Part of a small language model's weights.
Training: a variant of SOAP for these matrices, 2170 steps.
Each number is 200 + 40 x the weight over its row's rms, rounded and kept within 0 to 999. Layers, rows and columns count from 0. The size before them is the row's rms in percent of the matrix's.

# layer 7 MLP down (transposed), 704x256, rms 0.181, rows 382-398, columns 192-255
087,178,194,188,216,177,272,221,224,184,170,162,174,228,255,147,154,142,256,201,148,263,299,246,209,134,182,219,201,173,215,238,228,202,177,250,194,138,260,238,218,249,161,124,203,193,242,189,225,217,46,302,192,199,227,225,183,241,245,271,256,169,236,172,190
089,178,221,175,282,181,217,165,168,103,235,237,157,212,166,158,195,234,203,188,219,202,215,180,222,167,105,153,156,232,220,189,243,196,164,183,222,234,172,161,206,243,193,126,193,163,266,156,238,163,159,257,197,209,237,193,156,211,216,217,268,179,259,187,172
112,290,100,222,255,209,214,227,168,177,164,188,254,198,201,217,179,233,277,202,217,251,243,197,158,158,163,209,261,204,140,222,188,214,158,185,199,168,165,159,215,280,165,72,217,218,199,213,211,115,128,259,232,267,127,200,282,129,220,195,147,223,204,207,166
098,189,297,233,183,121,141,213,180,248,244,262,154,197,217,255,222,180,185,119,188,261,205,199,235,285,188,202,197,240,181,163,151,138,153,233,235,173,178,173,208,204,218,187,279,222,215,140,220,124,175,240,159,207,188,247,180,141,144,255,239,269,237,142,233
094,161,168,279,201,156,254,192,110,150,164,128,216,198,214,173,133,223,202,251,173,209,205,255,173,182,159,171,160,185,242,213,189,221,190,204,154,181,226,173,132,209,144,224,171,182,187,197,186,277,187,161,243,184,227,203,245,216,226,253,107,246,173,199,181
106,221,249,175,213,177,219,188,167,216,182,197,157,156,204,112,207,250,207,171,214,218,259,258,252,221,192,270,114,225,153,265,173,108,317,162,214,239,230,179,190,217,256,225,172,234,241,235,188,209,162,170,198,206,208,256,223,245,145,248,200,223,187,166,254
094,190,217,183,158,178,221,171,211,268,213,204,209,225,137,219,163,147,215,177,284,220,196,251,215,237,221,242,249,177,197,259,215,232,138,166,156,211,293,217,166,216,223,207,261,157,189,211,225,225,230,233,201,214,160,159,174,210,219,193,147,273,249,244,202
104,176,157,184,246,158,166,237,193,232,250,223,271,206,186,199,101,152,178,225,159,251,137,220,250,258,201,155,216,204,198,236,102,146,207,160,183,207,148,249,161,236,235,270,179,213,218,149,197,221,191,170,156,310,244,193,261,294,193,205,224,160,163,240,251
106,125,200,234,234,179,194,221,178,205,202,124,270,189,216,210,240,210,236,265,184,161,253,175,158,234,221,255,261,219,155,236,209,197,192,171,201,238,173,248,251,276,107,210,236,165,163,188,254,236,134,204,240,208,192,190,232,227,180,122,187,209,272,194,265
099,163,83,121,144,207,218,168,262,219,213,186,173,170,142,170,220,203,169,263,158,191,225,191,241,239,276,160,173,184,287,222,184,185,209,176,244,213,200,138,197,153,154,138,238,185,234,169,264,235,266,189,232,119,200,146,159,186,226,210,216,181,195,181,202
098,235,235,189,124,137,218,211,205,170,268,259,224,209,277,269,210,182,218,206,266,201,190,200,227,219,240,183,208,211,164,138,174,181,252,269,198,171,168,188,165,255,235,243,257,154,267,205,162,224,181,197,151,247,180,266,200,178,185,219,135,235,185,229,161
101,221,192,221,206,174,168,154,210,224,218,266,153,184,180,200,259,206,220,135,250,172,197,250,229,256,172,198,229,67,133,262,164,205,170,171,177,233,143,161,249,147,173,206,185,160,177,222,218,257,219,163,139,192,195,287,167,193,208,152,172,209,185,237,225
106,195,215,266,194,245,156,228,93,236,250,215,178,91,232,224,145,165,150,294,254,287,165,193,175,183,229,145,213,192,136,217,152,224,189,129,242,154,160,132,269,266,178,155,229,240,205,194,250,202,234,217,188,189,185,178,218,167,229,189,226,182,247,210,212
101,242,173,220,219,199,216,187,290,176,140,211,182,233,254,159,152,215,133,184,212,251,191,129,162,139,166,230,177,266,197,170,222,177,154,245,161,251,193,189,178,194,255,174,198,246,116,277,181,194,267,180,208,198,225,147,184,286,221,197,175,199,273,159,193
103,269,222,274,153,137,192,200,183,161,195,161,211,227,233,235,134,193,143,162,209,286,165,123,190,253,180,165,187,150,267,178,222,186,213,200,187,185,178,231,212,175,223,216,282,200,195,236,219,196,199,184,201,227,221,190,242,231,168,202,242,220,195,111,214
101,191,170,242,168,128,209,193,224,171,217,205,271,157,209,183,237,224,262,177,149,145,154,274,160,148,246,180,270,220,170,125,213,218,170,235,207,208,201,226,179,140,169,162,258,192,190,257,199,192,241,119,198,270,147,204,151,189,268,220,156,294,228,224,203
105,231,187,167,219,162,132,218,127,181,252,201,137,190,205,175,224,196,229,218,232,201,239,244,194,204,291,171,174,201,175,238,174,214,185,197,217,227,220,196,220,161,199,210,184,235,259,143,179,214,236,195,148,169,262,209,160,98,124,205,196,260,201,167,180
# layer 7 MLP gate, 704x256, rms 0.186, rows 383-399, columns 192-255
097,242,172,202,101,242,219,229,246,218,157,207,242,173,202,182,90,241,150,125,159,199,208,215,215,261,222,248,195,204,200,162,261,165,247,217,208,217,254,242,180,225,218,183,188,178,111,140,199,242,269,130,244,244,258,151,164,186,250,223,166,169,191,166,204
105,255,245,192,172,172,177,230,215,248,163,124,216,219,241,191,209,151,228,161,202,212,254,164,201,184,217,285,223,181,222,221,148,169,241,161,150,144,173,177,233,188,200,176,211,208,230,169,211,224,183,249,205,178,157,145,187,228,259,219,162,224,165,167,198
095,180,225,214,173,111,117,165,211,200,122,208,192,211,168,307,205,213,172,165,200,203,150,238,248,257,170,234,215,255,237,142,200,201,213,276,164,173,176,218,172,269,241,205,257,173,186,222,167,196,218,237,153,224,187,245,149,244,221,151,260,171,128,232,186
095,168,197,160,213,195,202,198,173,151,145,187,156,162,202,195,150,155,124,133,173,148,239,218,232,226,186,151,174,322,212,219,225,133,200,238,187,184,185,209,158,212,195,264,219,138,201,250,177,219,223,233,161,279,199,169,196,191,202,209,176,229,233,185,230
107,219,209,168,216,168,161,161,218,183,240,187,203,206,122,232,175,182,191,141,232,165,183,147,162,241,219,179,188,256,251,173,159,195,175,164,147,250,283,178,183,186,210,171,134,231,270,203,295,256,269,213,198,195,243,210,159,215,194,198,233,135,260,211,219
101,212,152,189,198,200,216,181,225,201,201,208,209,251,159,250,183,182,150,186,181,183,193,246,240,99,181,162,241,157,166,216,209,199,187,172,231,257,184,162,297,151,249,203,161,263,251,181,207,242,202,176,264,247,200,114,174,194,125,201,132,162,183,257,234
098,187,198,245,220,291,244,141,202,201,223,218,164,203,124,182,209,158,186,197,240,239,238,214,194,182,237,199,223,221,200,230,195,195,137,183,175,175,244,289,223,263,125,226,231,226,268,301,232,165,224,196,239,219,171,162,196,211,199,203,211,195,295,236,238
101,162,231,170,162,162,186,231,255,173,231,157,207,220,184,163,241,230,180,184,206,167,182,220,180,217,210,239,262,174,130,172,231,153,141,182,191,125,150,235,198,284,296,244,178,173,148,230,214,212,201,228,250,177,205,214,269,218,205,182,216,231,158,165,227
098,159,119,191,182,247,200,199,199,221,239,265,245,186,207,162,214,252,219,253,253,131,202,250,252,230,259,140,198,158,196,306,181,144,142,200,295,169,249,170,129,163,222,209,162,219,242,171,278,195,196,160,289,193,202,205,183,206,209,222,171,211,167,259,169
097,327,218,188,185,207,212,215,115,217,256,233,246,224,209,241,169,235,202,274,155,195,198,176,179,204,152,183,245,183,184,226,198,150,303,238,280,142,176,213,185,267,248,238,150,180,310,198,167,178,170,228,176,263,265,143,205,178,206,223,241,219,172,235,275
106,263,267,222,221,249,219,144,227,203,243,191,156,245,278,159,277,158,219,179,299,192,208,165,152,281,141,160,277,193,150,220,188,158,207,178,134,291,143,208,293,202,234,242,240,272,186,202,188,207,159,189,241,197,222,277,258,200,179,183,201,192,184,200,158
103,96,251,256,247,207,157,246,193,237,135,160,165,234,219,173,209,154,140,253,154,278,208,108,164,195,149,208,200,218,217,158,169,238,217,211,188,281,164,210,199,263,237,226,144,178,169,255,152,215,222,252,196,174,221,236,201,157,188,199,127,200,224,206,219
100,203,142,231,122,240,234,157,230,190,135,298,276,224,119,137,245,233,236,194,182,285,258,132,256,180,180,258,234,179,217,212,184,184,236,182,215,205,180,162,180,136,278,144,175,256,237,238,207,149,194,177,171,216,230,228,96,236,243,162,178,155,255,214,156
103,162,224,278,88,214,195,163,166,250,198,349,202,208,174,168,256,205,208,184,200,250,205,175,153,193,266,267,220,234,219,207,222,191,209,250,138,261,181,152,259,174,147,196,190,122,204,238,193,182,221,178,197,259,163,212,261,165,264,220,212,255,180,200,183
102,161,217,193,217,203,234,207,215,197,174,276,164,202,198,259,202,232,175,254,187,204,124,220,174,203,301,204,168,176,182,130,72,144,243,178,159,249,161,198,243,197,227,185,210,202,259,241,141,164,174,222,226,263,242,235,204,290,242,188,202,280,174,251,231
100,261,255,195,176,255,281,236,195,175,156,224,226,187,200,243,224,164,202,242,170,205,227,255,128,213,185,199,243,220,262,188,219,171,123,217,190,130,205,188,164,249,195,218,157,186,185,262,152,132,164,153,273,252,240,180,183,126,268,182,164,275,211,192,239
096,273,245,146,132,245,190,202,209,195,178,197,154,171,126,260,200,216,187,243,147,195,196,232,186,159,211,177,216,247,155,220,123,149,211,245,273,167,235,294,179,201,216,208,175,224,211,199,212,158,255,168,170,172,238,230,187,165,202,224,205,232,147,236,200
# layer 7 MLP up, 704x256, rms 0.19, rows 383-399, columns 192-255
093,201,169,214,161,245,199,215,185,205,137,216,251,173,205,148,213,232,185,188,226,176,163,208,222,303,224,222,188,224,207,174,223,164,157,313,292,220,220,222,240,215,240,179,181,153,115,141,121,218,202,209,169,257,258,151,216,172,282,250,200,185,203,229,178
118,143,262,185,210,224,229,181,207,206,211,194,193,141,199,92,194,279,194,234,219,202,149,201,185,229,158,195,275,202,178,218,183,187,175,236,229,193,124,206,191,188,143,220,253,202,124,121,227,176,186,134,220,226,142,176,202,122,176,205,234,120,260,207,193
098,212,135,238,139,142,189,188,265,182,197,154,214,292,192,221,152,215,174,196,155,222,242,247,179,237,204,285,266,211,130,204,244,242,207,229,235,250,170,196,216,170,234,186,219,201,157,195,252,154,174,140,189,234,154,232,216,207,210,228,216,241,235,230,158
094,206,189,160,241,151,191,181,202,206,137,194,237,156,220,296,212,205,222,226,180,162,162,182,180,238,256,170,123,162,186,147,197,210,176,159,190,173,234,181,188,196,209,173,174,167,175,134,163,183,213,264,208,152,196,197,255,195,267,228,222,251,208,224,254
108,198,187,187,170,166,210,258,144,184,188,232,159,236,176,195,217,175,190,223,221,195,176,194,197,205,147,117,215,218,150,121,89,158,260,212,234,205,234,189,224,196,253,231,176,183,121,231,181,208,122,227,188,195,185,237,236,216,152,164,226,213,232,270,222
096,227,290,210,232,244,158,202,198,243,196,225,163,235,252,149,201,191,181,141,278,163,197,210,183,180,223,151,246,173,240,237,146,247,263,177,185,166,192,161,160,220,163,217,151,252,195,125,240,194,261,191,292,245,134,236,109,201,181,240,145,236,220,158,205
109,217,197,267,211,206,181,219,195,203,261,265,277,235,212,197,214,189,260,217,188,206,191,105,165,273,226,178,121,145,219,240,208,271,225,163,147,268,167,236,195,248,183,277,178,230,228,212,198,202,213,236,220,217,173,224,208,246,126,269,273,162,204,132,208
107,173,266,171,215,310,178,185,261,181,239,183,287,193,78,171,224,235,186,170,230,203,277,205,186,183,189,223,298,246,215,197,235,217,211,174,180,219,230,243,267,191,176,247,220,150,165,149,254,233,200,212,306,177,158,151,224,211,200,165,93,165,230,164,196
103,193,214,200,184,236,208,105,260,174,282,259,261,126,261,132,137,175,232,191,169,167,159,194,218,228,159,215,171,175,227,231,205,205,242,199,164,175,125,151,175,257,163,181,178,247,268,182,285,161,202,251,210,166,147,168,242,200,181,195,98,100,215,219,225
099,304,239,120,218,151,165,179,216,156,197,215,224,163,215,243,171,265,193,258,217,248,270,243,254,222,233,226,153,212,234,204,165,190,282,219,175,216,161,234,172,260,215,217,191,159,163,199,173,243,207,158,210,198,205,283,257,228,224,205,200,221,187,205,191
105,153,191,211,199,251,281,202,194,198,144,171,263,209,192,241,179,243,176,144,180,181,198,171,156,179,187,238,185,273,241,173,137,190,164,168,201,211,179,185,211,204,216,210,113,104,129,224,221,197,240,194,172,153,224,216,164,173,148,206,259,193,238,205,171
103,182,185,160,239,200,208,160,197,250,129,247,124,272,204,149,235,145,191,246,185,219,125,218,179,158,188,191,164,209,171,157,264,248,186,136,225,264,234,219,287,125,214,166,257,157,237,271,245,163,275,192,217,89,215,211,265,173,178,162,220,271,163,188,277
101,207,231,213,221,186,177,140,185,130,284,227,193,220,190,184,224,229,236,197,251,246,146,181,200,165,234,249,194,252,238,250,175,242,189,159,205,181,192,174,245,235,167,216,275,291,134,218,223,276,249,192,213,183,177,212,209,229,241,248,201,196,151,208,242
099,178,206,184,241,182,225,262,212,221,166,169,225,195,131,202,187,198,190,155,227,164,202,176,185,228,159,175,169,269,109,236,147,165,267,207,211,217,144,157,205,152,192,211,145,262,160,163,261,223,174,185,296,215,235,160,215,205,152,220,237,160,219,248,173
099,170,239,234,236,171,195,248,230,195,185,197,213,166,175,132,219,286,243,223,213,196,204,185,220,196,144,166,241,215,238,122,190,180,172,270,191,192,155,140,134,224,170,147,253,162,198,232,268,205,205,220,149,266,128,201,179,237,166,224,230,236,203,289,174
104,226,151,187,149,225,172,155,128,206,200,212,192,194,240,157,130,218,199,268,169,249,156,168,197,203,160,200,153,207,233,197,135,177,233,123,189,181,282,190,134,151,167,178,166,240,200,151,225,216,204,177,197,163,324,263,199,179,142,213,189,235,200,242,183
097,209,195,199,235,178,209,143,217,215,242,177,240,218,181,232,143,181,184,169,150,115,237,171,227,229,140,257,197,169,259,275,184,168,170,146,200,174,172,209,161,237,251,257,189,288,84,205,254,240,227,220,188,125,182,190,222,266,154,125,185,232,280,234,208